Weights of a small GPT-style language model, trained from scratch on English Wikipedia.
Size: width 256, 4 heads of 64, MLP 1024 tanh GELU.
Training: a variant of Muon for these matrices, 7028 steps.
Each number is 200 + 40 x the weight over its row's rms, rounded and kept within 0 to 999. Layers, rows and columns count from 0. The size before them is the row's rms in percent of the matrix's.

# layer 8 attention key, 256x256, rms 0.0317, rows 22-76, columns 128-255
089,260,207,173,151,170,191,196,208,314,217,307,190,167,146,141,291,176,172,177,189,240,184,188,210,271,176,161,187,164,217,251,208,233,282,124,199,203,252,267,219,118,208,216,187,153,173,200,219,260,143,197,241,176,165,232,156,92,226,191,191,170,174,180,202,205,130,164,210,172,242,180,186,167,183,276,195,250,291,187,175,194,213,206,170,211,191,191,195,141,212,252,116,195,220,230,285,196,190,218,174,150,133,234,242,212,245,250,218,218,157,160,184,229,186,187,209,178,204,197,181,210,281,279,172,243,144,157,213
086,215,199,187,151,226,169,189,184,209,227,206,194,191,248,220,225,162,177,181,179,162,185,217,173,182,182,164,150,191,185,151,152,233,185,128,203,183,165,116,231,233,148,209,162,236,137,213,208,191,216,179,228,239,213,202,264,196,129,201,223,232,210,238,134,209,190,181,199,206,202,152,166,182,233,156,166,175,252,249,218,185,207,265,157,148,224,193,258,172,301,202,234,196,232,179,212,156,174,80,169,164,189,192,238,280,229,169,133,210,157,206,195,220,164,218,200,156,145,222,184,233,236,194,157,231,165,218,185
094,204,225,194,122,134,294,247,165,191,212,240,131,198,227,250,143,116,152,266,191,188,200,136,210,204,218,254,208,179,197,114,248,121,137,190,204,212,162,214,236,138,165,230,209,165,208,211,190,239,207,240,214,145,133,236,242,233,214,254,187,216,239,222,140,221,227,225,153,280,208,235,208,135,225,136,224,206,186,216,251,196,198,212,248,127,192,162,234,183,269,194,185,233,179,222,220,273,234,171,161,193,165,183,320,229,263,199,170,208,206,174,266,239,199,209,233,240,202,238,232,142,278,178,196,193,195,209,141
088,164,224,172,187,200,106,229,209,260,194,168,223,237,198,201,267,160,189,183,211,183,250,205,216,229,199,249,162,197,233,232,213,205,143,217,215,176,167,126,208,207,174,158,198,202,305,221,197,213,157,207,242,197,245,285,173,166,208,166,170,229,203,147,192,253,210,185,147,257,206,136,227,203,178,205,274,245,156,186,237,254,202,246,209,227,174,269,208,198,208,153,210,228,225,252,152,234,170,200,231,219,214,147,294,141,233,182,162,154,174,178,171,181,198,256,146,233,176,277,207,206,176,194,176,175,219,218,223
089,260,146,133,186,235,219,193,163,270,171,172,172,178,234,179,104,238,217,213,250,242,221,190,180,195,150,184,136,210,159,233,204,219,93,201,212,124,140,196,223,191,199,261,202,270,165,234,226,193,192,265,125,165,185,189,196,236,195,175,256,289,132,194,154,202,182,129,289,244,179,213,204,133,169,130,188,200,188,201,187,199,192,254,193,186,153,152,234,185,215,216,146,166,226,113,286,126,230,155,215,189,249,164,204,178,184,206,184,244,250,207,181,195,205,184,227,245,139,227,243,209,146,160,116,254,168,198,283
092,227,135,170,214,170,208,192,198,221,215,184,266,241,224,132,207,259,181,182,236,214,266,260,219,155,220,200,272,220,222,240,221,155,193,179,192,272,171,227,153,201,146,204,187,211,155,181,204,244,227,240,174,117,188,190,143,222,179,222,209,106,143,93,228,110,222,213,263,209,185,218,267,247,192,236,222,170,185,236,258,178,256,162,189,176,199,184,126,187,176,160,257,271,204,268,230,264,240,222,228,289,203,207,169,153,181,135,257,206,222,241,202,192,164,199,196,192,188,172,166,84,210,145,255,206,238,216,200
086,164,231,234,227,224,160,273,199,189,232,142,231,176,228,208,233,191,209,227,201,253,236,283,219,171,265,121,203,231,268,191,205,136,241,202,196,209,132,180,150,228,145,176,94,195,257,203,203,171,211,245,227,240,237,215,199,250,187,204,171,252,179,112,247,216,225,186,225,132,204,197,171,179,195,106,220,184,167,229,259,204,164,225,264,168,201,96,206,194,134,224,149,189,213,189,145,194,188,172,219,249,169,211,188,98,232,217,160,196,222,173,211,184,270,256,167,248,228,214,206,211,160,236,206,177,126,168,185
093,251,126,199,210,249,206,263,203,244,220,223,242,164,200,180,183,164,220,221,239,152,149,198,178,194,205,237,194,251,245,169,237,191,177,230,229,213,208,185,202,175,256,89,162,225,136,202,184,238,213,194,266,174,230,206,195,227,174,167,266,236,254,217,175,136,206,205,214,232,215,229,198,118,269,130,119,260,278,132,147,232,173,233,119,163,167,253,215,271,198,227,184,179,231,247,172,258,232,244,157,119,168,84,211,181,169,217,159,247,228,204,256,156,208,177,167,208,246,231,200,183,208,114,215,268,241,187,196
097,162,269,189,213,165,257,226,207,256,195,230,192,210,178,222,163,255,191,181,239,151,219,165,182,166,211,221,199,77,308,175,248,259,231,217,184,177,184,136,206,223,159,216,218,260,150,218,224,238,166,124,218,165,160,181,206,179,197,153,201,253,190,163,134,204,260,223,217,153,186,224,126,210,242,157,204,228,188,294,240,136,171,216,193,229,190,153,228,238,292,223,227,198,219,106,146,162,249,131,185,141,152,243,271,204,219,224,220,172,203,222,215,183,189,228,101,222,155,208,195,178,172,183,220,150,140,250,205
093,215,187,217,181,196,187,202,191,191,215,194,165,188,240,206,171,255,240,146,132,166,273,207,205,230,190,220,143,189,247,279,149,172,213,206,169,183,223,233,182,218,218,236,198,122,119,282,308,181,289,174,176,196,186,155,190,299,139,251,258,141,187,196,253,221,102,113,193,162,163,228,224,257,92,202,181,190,233,226,220,252,297,235,201,248,232,162,110,131,191,211,173,194,233,230,186,169,263,219,201,213,145,153,225,241,192,213,239,196,240,178,148,224,241,243,205,248,214,152,273,183,171,237,153,207,186,198,132
093,219,206,103,103,201,247,182,195,164,140,211,138,140,208,96,189,270,166,185,223,181,226,200,264,208,192,100,158,262,162,144,176,212,230,176,317,174,174,208,219,258,207,201,221,221,192,146,240,156,286,197,243,194,155,209,173,167,188,221,182,237,240,184,189,220,156,172,186,232,159,245,154,166,294,235,198,202,286,209,177,213,147,268,147,153,190,196,239,151,200,209,179,232,234,144,273,213,249,170,201,208,193,143,253,233,140,178,228,208,184,201,215,177,282,179,214,136,233,209,211,264,204,178,149,197,188,166,269
096,248,225,217,282,208,224,208,175,204,211,187,135,166,179,191,238,262,220,230,153,176,151,182,233,230,196,183,257,174,225,250,207,160,225,137,111,240,176,217,217,223,172,164,166,214,216,180,189,271,191,212,150,183,259,251,250,216,256,197,191,207,222,167,150,169,161,213,169,196,210,252,157,183,75,134,189,140,139,163,204,229,205,217,175,298,191,78,204,200,193,135,223,270,242,204,160,244,251,183,209,196,141,241,111,223,164,166,219,218,210,290,219,208,173,172,261,142,197,210,209,141,281,226,234,217,135,220,133
094,188,268,170,123,127,233,203,203,159,143,234,160,182,178,210,147,151,192,234,235,211,202,193,196,185,242,89,160,91,191,128,146,191,213,226,251,199,197,225,215,185,182,172,201,183,212,214,229,140,241,148,180,189,220,170,214,254,225,228,153,204,245,210,208,209,272,254,170,171,235,219,171,149,254,180,255,211,199,243,219,236,224,266,209,210,216,188,273,170,256,221,134,190,147,179,154,255,164,195,206,187,174,206,189,195,206,142,194,255,235,214,153,258,167,232,261,231,171,227,230,226,170,243,171,218,97,198,211
090,166,216,200,248,241,147,156,157,162,108,196,256,171,234,237,235,232,211,213,202,217,132,223,202,181,152,202,209,210,255,162,183,222,158,212,250,211,194,137,215,203,201,76,257,220,233,241,138,138,128,231,200,237,232,217,237,218,171,177,152,285,253,156,175,205,258,148,199,219,105,211,174,216,193,201,212,176,220,158,207,195,166,194,174,251,209,236,244,224,220,167,193,225,184,172,121,167,199,182,322,273,248,218,188,205,180,212,191,187,236,210,220,178,191,172,223,215,124,151,209,206,203,208,208,117,164,215,291
090,182,196,155,223,235,255,240,145,215,197,243,219,148,238,222,162,170,174,138,198,217,171,196,205,142,240,219,236,200,247,159,233,262,239,204,222,169,188,237,200,214,226,137,143,122,182,208,240,161,255,218,230,308,253,208,183,205,190,275,219,252,230,235,171,173,269,181,168,185,209,146,134,198,185,176,218,197,201,155,213,180,174,187,202,253,195,165,235,206,300,186,149,259,167,163,183,106,168,136,257,189,208,179,191,143,156,216,122,225,209,168,146,131,209,202,130,229,196,211,213,175,129,140,116,211,92,170,142
098,129,185,221,280,235,132,113,220,198,225,249,173,250,199,179,208,198,242,131,152,219,247,191,160,197,151,215,184,231,290,167,235,235,234,200,212,143,220,221,130,189,166,248,286,151,177,131,206,171,259,177,161,226,225,176,209,235,174,296,156,160,231,231,176,236,233,228,187,172,151,191,183,175,162,234,255,239,232,198,93,165,238,238,145,262,231,233,189,220,192,283,224,204,260,194,158,231,144,173,228,193,204,187,129,213,210,194,155,135,182,210,200,244,197,250,223,229,178,142,222,217,226,200,168,148,145,277,218
093,207,190,185,204,165,313,244,139,224,172,242,193,203,217,226,189,238,220,148,253,181,199,167,197,187,246,229,229,187,269,240,167,262,184,177,181,184,131,170,204,159,181,218,137,133,211,226,187,224,155,212,239,186,233,273,243,183,153,169,205,212,146,210,162,104,148,224,218,247,162,254,159,165,202,178,99,277,195,179,222,150,145,153,284,211,207,232,192,139,231,200,255,135,169,149,296,258,247,249,328,172,243,204,190,243,187,190,158,237,206,214,260,168,155,226,189,159,196,137,150,147,217,152,156,255,175,211,220
095,226,205,286,269,179,138,155,154,229,150,129,184,171,224,250,222,155,279,113,147,208,229,199,196,202,158,236,190,227,257,170,156,223,205,281,133,131,208,177,232,280,205,194,211,193,171,239,229,208,193,239,101,247,193,179,213,228,223,183,147,184,148,193,151,196,153,171,274,200,218,246,199,172,124,210,267,228,251,158,157,227,268,221,119,219,140,200,138,194,212,186,242,172,196,225,188,187,262,201,287,203,202,159,189,247,149,244,265,173,246,201,187,217,203,279,144,179,157,131,252,207,226,175,202,196,202,222,139
097,226,208,132,200,201,211,180,164,228,211,223,215,135,225,230,247,232,185,161,181,227,176,181,179,201,197,229,238,207,195,173,122,259,179,188,257,106,210,225,212,135,218,150,193,231,224,218,225,211,191,183,231,194,275,304,172,267,216,231,196,171,270,232,108,146,200,186,222,187,174,260,192,216,167,268,130,212,170,149,166,190,237,187,239,215,199,193,230,154,165,222,118,251,145,210,286,171,154,255,275,181,245,232,257,203,241,247,199,228,177,167,185,222,145,228,171,187,202,246,204,228,189,221,181,255,268,179,175
090,234,124,203,193,254,211,196,182,158,225,164,162,237,233,238,214,163,268,125,150,177,231,199,243,213,208,300,204,174,179,212,68,268,200,236,220,157,237,246,149,195,248,139,195,254,269,202,213,178,102,220,183,185,222,228,227,249,184,212,115,157,157,237,209,241,203,213,259,201,238,222,191,244,251,201,173,174,263,164,194,296,203,213,193,188,196,222,259,275,149,185,170,225,152,126,152,157,249,189,224,206,239,230,182,245,169,212,263,131,279,246,263,187,154,168,181,132,103,226,242,195,153,165,217,185,193,275,218
097,196,231,127,159,198,261,269,181,212,222,244,187,189,186,188,181,251,276,198,246,206,158,132,194,254,227,219,242,218,252,222,280,193,196,139,197,275,262,194,234,236,199,119,234,152,151,180,143,208,213,156,256,190,230,180,130,211,160,181,258,213,149,238,244,283,186,154,201,218,269,213,198,234,173,204,183,235,160,226,134,173,173,141,236,156,268,240,230,257,222,146,251,261,155,201,75,165,227,170,174,172,218,218,192,175,173,236,159,205,215,265,164,177,141,158,157,175,213,252,208,208,211,187,237,221,225,220,259
095,103,231,225,178,252,199,207,163,204,249,247,233,190,214,266,220,189,140,140,140,193,179,256,229,253,127,185,165,172,238,248,192,215,196,182,213,143,258,232,195,204,197,206,214,208,189,134,159,132,214,284,183,229,208,187,185,219,287,143,180,167,275,209,246,219,105,210,140,200,226,169,162,234,224,183,104,198,197,144,186,248,243,135,158,210,245,191,237,145,139,175,196,243,292,274,191,207,229,228,220,150,219,191,185,222,127,201,205,184,161,268,261,187,166,122,255,204,236,180,183,288,218,192,251,118,174,242,202
092,163,239,251,171,231,151,181,242,170,178,198,138,238,148,229,191,162,157,236,243,190,183,221,170,216,245,244,164,139,252,192,254,180,237,170,288,233,230,129,182,192,227,228,104,219,195,212,199,192,218,154,148,193,176,160,189,199,205,253,159,208,286,203,228,179,161,184,179,148,198,204,239,218,308,233,189,155,207,267,154,239,205,250,233,187,257,310,187,149,221,157,237,190,254,176,224,252,201,169,211,191,225,158,161,177,238,196,250,203,146,185,224,222,227,147,180,290,230,172,168,196,231,124,190,226,174,194,232
087,229,249,218,173,175,239,124,180,245,223,196,235,239,184,277,186,207,288,187,234,213,136,165,131,228,204,151,136,160,221,313,239,211,264,180,156,224,306,208,185,166,190,194,235,268,178,170,223,205,160,139,248,151,203,238,187,207,158,190,203,174,248,119,164,182,161,231,141,146,251,186,166,176,202,142,265,171,200,146,145,172,167,188,200,255,286,261,247,165,261,245,244,222,243,203,207,151,194,196,202,182,142,172,233,214,196,227,167,117,159,196,261,201,163,214,151,196,158,218,244,243,220,148,177,240,221,162,190
093,201,190,152,197,252,209,191,151,146,273,155,230,235,113,230,308,184,141,231,163,201,168,182,144,195,212,218,208,241,150,201,202,201,165,251,286,197,201,207,177,231,246,184,234,227,228,181,164,218,210,132,201,204,186,167,242,193,197,251,191,213,266,204,252,265,181,237,228,221,160,151,182,234,206,193,247,160,146,253,201,199,229,202,211,204,246,174,173,282,189,179,234,205,97,170,167,168,167,193,240,190,210,245,186,120,243,151,200,152,195,203,128,307,232,243,175,247,209,207,135,215,185,223,214,243,223,195,167
098,208,225,196,201,236,186,230,195,239,241,148,224,220,172,239,259,170,147,189,178,328,186,147,198,209,194,198,194,180,209,207,131,212,190,192,187,205,203,218,113,142,226,230,255,204,218,175,192,253,151,167,200,250,175,220,206,214,164,140,282,226,196,240,136,196,216,220,259,276,167,249,139,154,135,168,176,209,235,182,187,211,205,196,204,108,176,204,204,199,199,297,158,158,266,123,269,104,158,200,238,151,213,269,148,197,191,194,159,236,248,149,194,235,195,179,227,179,193,219,235,246,177,204,130,244,207,217,231
096,231,144,265,231,295,177,263,199,173,195,133,188,248,203,221,209,265,225,191,205,273,217,224,233,164,162,202,234,198,280,191,250,197,176,176,157,187,201,135,135,246,115,178,198,240,186,229,170,205,73,217,162,176,133,192,234,168,179,173,251,198,128,132,238,180,194,171,181,244,105,210,162,244,232,174,199,256,206,148,140,288,187,261,210,167,214,234,183,212,259,155,177,222,193,155,197,219,223,230,213,231,215,250,214,197,185,165,232,166,294,179,204,194,190,205,217,244,209,193,179,188,173,177,184,214,162,236,172
092,173,224,170,212,87,164,226,174,222,206,179,264,258,178,211,257,118,109,246,153,246,164,276,203,152,250,157,212,185,191,189,263,210,198,152,115,204,188,206,205,185,164,246,177,243,201,195,228,251,193,202,253,189,179,195,170,203,297,228,183,205,181,163,199,212,295,160,248,201,108,144,199,159,219,206,131,126,157,225,282,167,216,175,195,193,180,228,153,221,202,203,201,202,211,220,261,168,178,222,148,154,147,82,143,234,269,211,189,120,160,267,287,174,246,223,204,257,179,217,140,207,183,206,205,226,188,186,265
092,279,265,162,149,186,215,226,194,243,263,110,196,149,265,142,228,207,277,281,143,213,279,245,257,212,165,210,282,198,181,101,243,215,180,168,278,212,213,213,225,181,190,235,223,171,172,189,194,242,198,167,190,208,213,232,135,183,225,171,166,122,285,206,196,211,235,168,266,177,178,207,172,187,226,160,184,208,227,194,196,158,254,211,184,167,215,211,164,296,200,241,198,239,176,196,134,241,164,239,238,260,185,185,224,130,189,244,192,193,200,238,179,172,169,186,130,208,209,216,227,142,223,241,250,201,194,168,133
093,104,196,235,215,138,161,203,300,257,228,180,232,176,223,195,177,256,162,205,196,257,185,193,183,208,164,207,203,243,170,152,197,187,165,233,167,191,171,138,201,186,187,223,285,134,237,160,198,159,167,179,205,187,278,246,172,173,209,208,201,211,207,218,202,203,246,208,175,192,244,183,171,174,192,217,299,262,174,160,231,96,167,218,194,230,242,230,224,170,147,204,230,184,275,272,127,162,111,238,133,254,216,210,180,169,233,210,179,185,193,181,180,200,199,223,119,132,213,198,243,214,204,203,163,148,257,140,219
090,221,162,139,114,193,247,221,174,210,84,146,239,165,193,113,226,193,195,123,176,242,208,171,230,244,234,187,175,257,150,264,128,200,233,151,200,159,178,307,240,208,209,172,320,174,195,228,206,240,215,187,214,202,184,270,165,194,268,152,252,218,169,214,237,314,212,182,154,201,129,216,254,201,136,249,208,229,234,212,176,284,237,142,165,244,227,192,230,161,193,190,205,237,203,168,214,142,243,211,183,195,189,175,267,245,203,224,186,164,151,165,185,130,211,203,251,200,212,218,255,147,166,205,123,220,238,157,209
097,187,188,131,180,275,167,132,214,184,230,152,216,192,223,218,234,232,205,165,105,250,233,85,171,242,217,236,163,173,225,178,224,219,191,216,253,268,245,190,160,233,221,227,207,203,286,180,224,144,247,246,227,152,236,143,164,259,191,202,227,196,189,158,283,254,164,258,197,221,220,211,177,203,220,188,193,196,190,233,140,280,282,184,199,204,184,186,164,265,216,193,234,257,253,216,142,196,256,143,212,248,213,256,174,255,164,215,206,174,244,234,119,156,235,182,233,275,226,228,220,144,181,202,207,216,164,262,151
094,194,213,204,243,303,173,161,187,130,241,206,190,216,179,246,247,155,201,226,190,174,275,185,188,233,226,245,167,211,218,192,237,208,189,257,187,197,164,140,138,252,211,229,175,189,147,262,190,284,190,223,220,199,232,165,205,199,188,144,149,188,214,151,186,231,206,224,210,258,187,228,205,220,186,130,184,275,229,215,253,182,185,119,187,132,210,154,237,250,211,190,244,202,252,240,184,205,197,148,209,209,238,162,262,241,223,182,176,164,238,146,231,198,227,178,178,204,217,110,267,225,135,228,174,141,143,245,136
090,247,185,159,237,242,154,256,305,175,222,125,154,194,210,175,242,221,201,242,182,194,129,228,209,244,208,198,252,220,199,286,255,248,194,249,194,213,252,203,191,159,137,190,179,204,178,223,217,194,250,221,210,136,262,194,207,235,212,212,187,207,255,143,135,208,227,190,169,246,236,226,174,213,90,205,243,172,180,176,139,186,197,228,199,240,106,154,175,224,162,237,200,250,210,255,169,233,141,175,183,168,203,202,123,185,200,145,224,196,245,231,160,194,265,175,242,217,219,230,168,227,157,197,243,168,284,182,199
091,238,206,191,128,198,185,220,197,238,242,215,254,213,195,267,195,253,219,182,100,204,160,147,209,208,222,154,177,194,219,198,250,204,228,207,185,257,203,194,249,194,212,238,226,196,222,201,221,150,128,238,247,130,274,332,205,191,200,187,248,147,186,158,240,216,166,212,159,186,211,142,197,164,167,166,113,276,182,173,239,149,209,231,253,204,191,191,204,223,189,167,191,167,119,229,199,211,99,248,168,188,162,183,248,146,225,162,118,197,233,113,167,229,144,224,142,239,193,203,158,171,149,185,208,196,160,203,184
087,161,249,206,207,245,183,185,269,271,141,241,193,264,219,154,177,209,178,195,238,201,214,214,273,136,193,181,266,230,144,172,110,184,255,212,197,186,227,186,182,180,174,127,113,182,148,270,227,196,262,232,202,194,212,146,191,176,202,232,231,149,224,243,135,218,229,225,205,162,229,154,211,189,187,247,231,276,168,138,249,178,128,155,167,132,148,138,218,229,108,227,235,255,279,212,153,189,174,266,195,205,218,238,236,224,237,289,260,207,138,171,194,181,192,145,148,179,153,240,254,120,194,194,321,143,279,171,166
091,157,242,167,108,192,186,212,163,85,170,203,181,230,230,145,194,169,165,203,188,214,250,213,197,257,243,81,149,197,152,244,177,220,222,175,213,226,264,241,256,202,143,163,230,219,149,176,198,210,207,184,215,164,226,149,242,211,214,164,222,199,200,223,216,256,186,291,134,225,221,161,196,171,161,244,172,219,248,237,231,180,229,151,202,241,156,162,182,175,140,205,231,186,232,201,243,247,195,224,216,146,226,116,190,188,168,92,212,210,251,280,171,163,214,148,261,175,173,217,227,224,185,195,153,258,272,234,122
090,233,216,130,198,177,206,231,150,209,159,176,245,235,243,180,240,186,200,211,183,209,275,277,144,211,193,250,145,220,197,151,270,253,193,221,178,246,218,173,278,212,221,183,158,253,194,259,206,264,205,243,151,273,215,166,262,204,164,254,205,242,192,270,259,228,215,162,218,155,181,240,242,191,165,181,166,209,157,149,168,161,191,261,135,218,260,182,312,223,247,207,150,231,274,117,127,136,201,76,205,175,194,145,185,171,184,152,181,250,183,195,165,223,198,197,145,253,168,206,185,157,182,237,181,266,201,144,179
094,219,182,195,202,267,231,178,189,224,220,235,247,154,111,209,233,203,229,226,162,184,187,188,136,89,131,181,296,107,169,191,189,195,207,150,126,181,193,179,188,190,275,228,278,224,165,147,208,197,129,231,232,134,178,200,227,234,214,95,177,168,204,203,239,197,210,172,248,225,258,191,168,257,182,236,196,160,225,247,254,225,189,198,183,199,166,233,196,208,194,240,165,196,244,220,192,206,206,192,192,262,194,283,211,154,225,159,292,308,128,181,193,182,170,121,203,220,245,178,180,155,165,211,235,151,217,239,224
094,173,162,210,134,195,208,146,218,170,213,165,163,159,110,261,150,202,171,213,164,190,213,235,169,224,226,185,106,174,224,141,235,223,217,309,147,218,217,215,165,212,242,201,179,186,193,152,173,216,223,236,154,149,210,169,243,172,199,190,145,241,238,210,315,147,104,160,203,170,130,247,185,166,223,209,228,218,293,223,232,266,256,245,143,129,231,254,229,188,247,212,184,231,238,182,164,173,206,192,154,174,250,218,243,199,151,145,204,250,196,221,193,183,178,210,167,229,204,201,214,139,205,191,156,185,178,170,115
095,245,129,273,264,221,195,189,169,178,265,215,178,199,175,237,178,148,160,152,147,197,141,152,183,217,223,237,265,192,255,204,180,222,237,231,196,252,182,184,175,165,224,198,240,170,219,209,224,216,231,170,163,182,240,231,191,258,201,196,204,151,278,220,145,216,160,174,202,175,156,190,182,257,162,194,149,247,203,233,134,188,234,202,193,273,141,188,254,174,165,275,224,197,152,188,278,185,186,266,255,173,227,240,187,290,264,166,250,236,231,159,237,183,166,239,189,228,155,129,199,254,225,116,179,256,275,192,188
090,187,223,231,169,217,212,263,199,165,174,185,134,262,225,224,153,236,255,203,198,161,209,165,205,253,151,231,165,158,109,242,202,214,233,223,179,124,222,183,236,222,149,227,226,178,168,274,238,232,219,180,200,169,218,174,236,161,221,248,230,144,160,196,187,233,156,188,244,126,211,223,138,222,190,146,268,235,179,182,259,218,183,194,272,134,248,153,208,275,105,196,250,178,132,244,225,218,229,166,181,193,189,257,322,219,185,268,188,187,226,169,160,190,115,196,215,183,192,296,171,140,200,270,243,219,147,233,227
098,244,183,189,257,177,143,223,109,216,255,183,180,209,240,212,261,168,196,185,189,183,211,157,194,225,155,161,149,203,148,220,186,148,119,235,185,124,226,275,208,225,215,189,202,162,200,193,234,201,153,156,151,194,170,265,214,191,206,252,161,206,176,269,143,175,150,215,238,270,177,204,242,167,210,166,248,201,205,142,255,248,187,220,159,181,174,221,210,235,245,109,209,201,244,216,141,223,217,190,207,158,254,200,245,202,189,183,216,221,265,205,202,275,146,212,169,186,257,246,157,234,212,214,222,204,185,200,85
094,206,190,221,172,247,244,259,159,147,208,197,216,133,187,180,198,214,178,216,272,232,200,166,173,158,190,181,225,148,217,165,200,224,169,170,213,123,292,200,232,195,222,225,162,278,212,172,124,184,263,157,212,260,112,196,195,216,205,218,162,256,203,242,158,132,162,159,128,191,206,209,166,223,167,197,207,184,254,179,136,229,130,200,149,187,179,234,176,201,245,189,222,246,135,181,160,230,153,210,141,104,242,163,182,235,204,166,218,263,178,271,207,196,230,209,236,142,225,250,149,165,257,219,174,233,260,181,167
094,226,225,193,171,180,269,196,292,155,194,247,149,188,176,209,117,196,157,270,166,118,184,225,175,287,181,217,187,223,166,217,233,139,162,202,191,231,190,181,143,218,177,139,195,156,221,197,200,191,195,226,197,150,236,194,180,223,205,223,152,161,208,158,231,199,199,283,217,206,265,251,222,216,135,188,183,172,167,248,222,190,188,283,309,229,184,228,187,191,148,113,192,189,165,276,260,173,113,212,124,214,257,182,181,189,199,245,184,175,250,225,302,182,259,157,245,153,246,227,170,274,210,182,191,228,207,100,232
091,232,155,243,173,242,233,150,175,149,233,210,178,238,147,196,168,210,208,193,159,166,116,311,168,230,262,181,187,173,177,209,239,108,235,183,120,174,132,199,202,110,160,159,190,242,218,197,178,184,226,207,150,112,205,191,276,201,236,146,250,158,233,212,151,254,205,197,189,215,237,237,285,191,193,182,213,187,193,178,203,272,242,152,242,211,150,138,184,227,194,228,239,159,249,222,190,234,166,240,241,165,169,201,149,244,231,225,201,181,199,137,194,237,207,157,153,246,179,155,244,144,207,171,169,289,166,212,199
099,152,174,182,242,212,245,189,148,162,202,190,227,217,193,209,126,209,180,204,172,154,210,245,164,97,241,141,218,227,260,152,229,134,119,160,193,169,137,132,227,234,214,162,251,174,280,250,275,177,233,181,233,158,205,228,260,160,173,158,231,216,187,231,204,172,267,232,188,231,132,253,172,176,188,166,209,206,170,188,205,280,227,193,221,169,116,219,244,210,236,243,192,213,130,95,201,245,156,156,267,187,224,157,199,231,303,165,177,230,246,204,262,176,238,160,224,188,126,195,208,117,262,219,178,149,255,160,238
088,193,107,229,192,243,201,134,181,269,163,177,220,217,202,230,171,215,232,159,295,152,174,150,193,159,236,203,244,228,196,147,136,193,307,159,147,170,278,156,168,239,171,205,223,252,192,167,259,149,171,139,280,189,205,215,257,199,101,162,292,169,164,226,154,181,165,160,217,216,157,198,259,217,195,195,155,186,230,140,162,195,210,232,123,183,195,209,218,195,216,203,167,208,174,178,226,265,213,176,141,269,205,322,219,308,241,221,245,220,220,157,241,135,181,202,256,206,214,200,261,216,207,209,166,210,239,201,312
091,227,218,154,153,103,203,164,213,152,146,194,189,158,195,212,206,175,191,176,275,134,190,330,184,271,280,201,203,160,150,221,252,209,237,242,194,215,186,226,188,196,245,181,125,234,176,227,204,224,141,218,191,231,213,206,160,135,249,180,183,218,217,179,97,133,234,247,273,184,195,193,184,199,264,128,169,272,239,166,218,192,230,177,252,202,215,186,197,244,110,198,227,155,182,148,258,234,242,254,275,210,149,136,197,145,158,189,207,231,170,191,213,190,197,176,195,149,167,127,147,227,154,169,176,246,195,202,194
098,162,174,183,156,242,241,221,245,148,211,103,180,228,104,207,118,188,183,212,185,188,248,183,223,240,182,122,193,160,270,160,227,125,162,193,158,216,159,202,156,191,247,191,198,198,208,257,267,176,193,234,174,181,178,213,256,243,281,57,202,194,238,186,195,236,202,237,222,235,183,255,151,213,226,158,243,240,220,220,221,227,161,142,175,225,160,207,268,229,186,193,186,230,196,177,272,231,216,172,264,165,201,173,161,220,109,185,240,191,239,231,171,209,221,159,294,219,221,174,163,254,204,268,163,207,231,177,223
093,203,235,183,238,262,243,247,144,153,177,208,129,231,210,130,224,258,162,247,271,125,201,181,281,214,233,192,188,209,183,197,240,172,223,225,223,141,175,228,203,225,136,139,158,202,163,267,252,265,202,197,243,208,189,204,223,136,236,215,206,238,251,214,184,230,184,174,168,268,184,172,162,183,173,158,236,149,205,205,164,223,235,223,219,246,164,148,231,245,324,235,153,225,223,114,231,177,198,108,240,147,297,189,169,245,181,201,171,200,176,162,245,217,226,182,194,218,214,214,176,219,226,235,190,259,194,210,207
090,142,160,150,209,184,178,191,254,234,218,147,189,198,190,169,213,254,217,262,199,204,196,171,192,250,175,228,201,247,200,210,170,212,215,198,248,235,185,224,190,211,212,144,195,221,223,189,230,200,300,170,190,265,195,237,261,181,178,163,171,152,196,127,258,196,244,219,237,279,240,189,181,195,216,267,204,290,230,152,221,232,182,167,131,150,145,226,234,217,126,296,197,248,227,198,179,169,144,266,148,233,261,268,150,199,181,116,227,193,187,131,188,210,240,223,232,215,194,221,242,288,154,178,199,161,266,199,274
090,248,117,183,231,201,155,175,194,258,211,206,222,195,225,206,77,167,226,250,173,186,156,133,173,254,206,203,181,243,265,195,187,198,221,139,164,223,252,126,215,146,202,135,206,260,204,241,172,154,206,175,285,212,218,272,209,176,125,115,139,194,153,221,248,204,239,185,175,187,225,191,175,164,143,268,207,192,191,184,213,249,191,197,210,104,201,261,248,213,230,243,142,221,134,238,208,230,223,119,163,205,210,192,245,175,282,225,205,251,161,95,247,183,168,195,170,243,157,183,230,143,201,223,229,226,232,206,236
095,231,138,201,250,180,172,170,135,228,216,222,175,237,202,195,132,245,190,156,261,151,221,159,207,233,118,185,173,210,216,271,223,215,210,185,209,202,214,199,247,122,160,207,211,230,173,205,248,211,172,176,249,219,190,206,229,181,217,205,277,191,233,193,173,185,249,212,224,254,175,185,237,226,250,187,165,221,201,220,213,276,270,181,207,214,195,167,175,195,132,219,184,177,142,187,241,249,181,262,195,190,239,252,275,228,196,185,234,188,213,115,211,159,114,194,234,173,172,229,195,192,177,199,191,144,196,288,265
100,225,151,207,184,203,227,128,222,203,254,278,188,143,149,194,291,280,161,198,286,167,179,182,90,151,189,213,194,220,211,255,186,133,254,168,248,258,236,254,154,201,131,196,162,132,198,130,233,205,213,167,246,156,194,127,249,160,193,234,191,209,251,215,156,212,127,250,169,249,226,114,200,255,222,158,204,201,173,260,175,215,218,149,249,261,133,190,226,226,187,180,243,233,160,202,169,195,193,177,261,120,171,284,220,204,223,180,136,217,174,207,250,229,158,202,190,179,219,234,201,244,248,200,190,290,191,179,181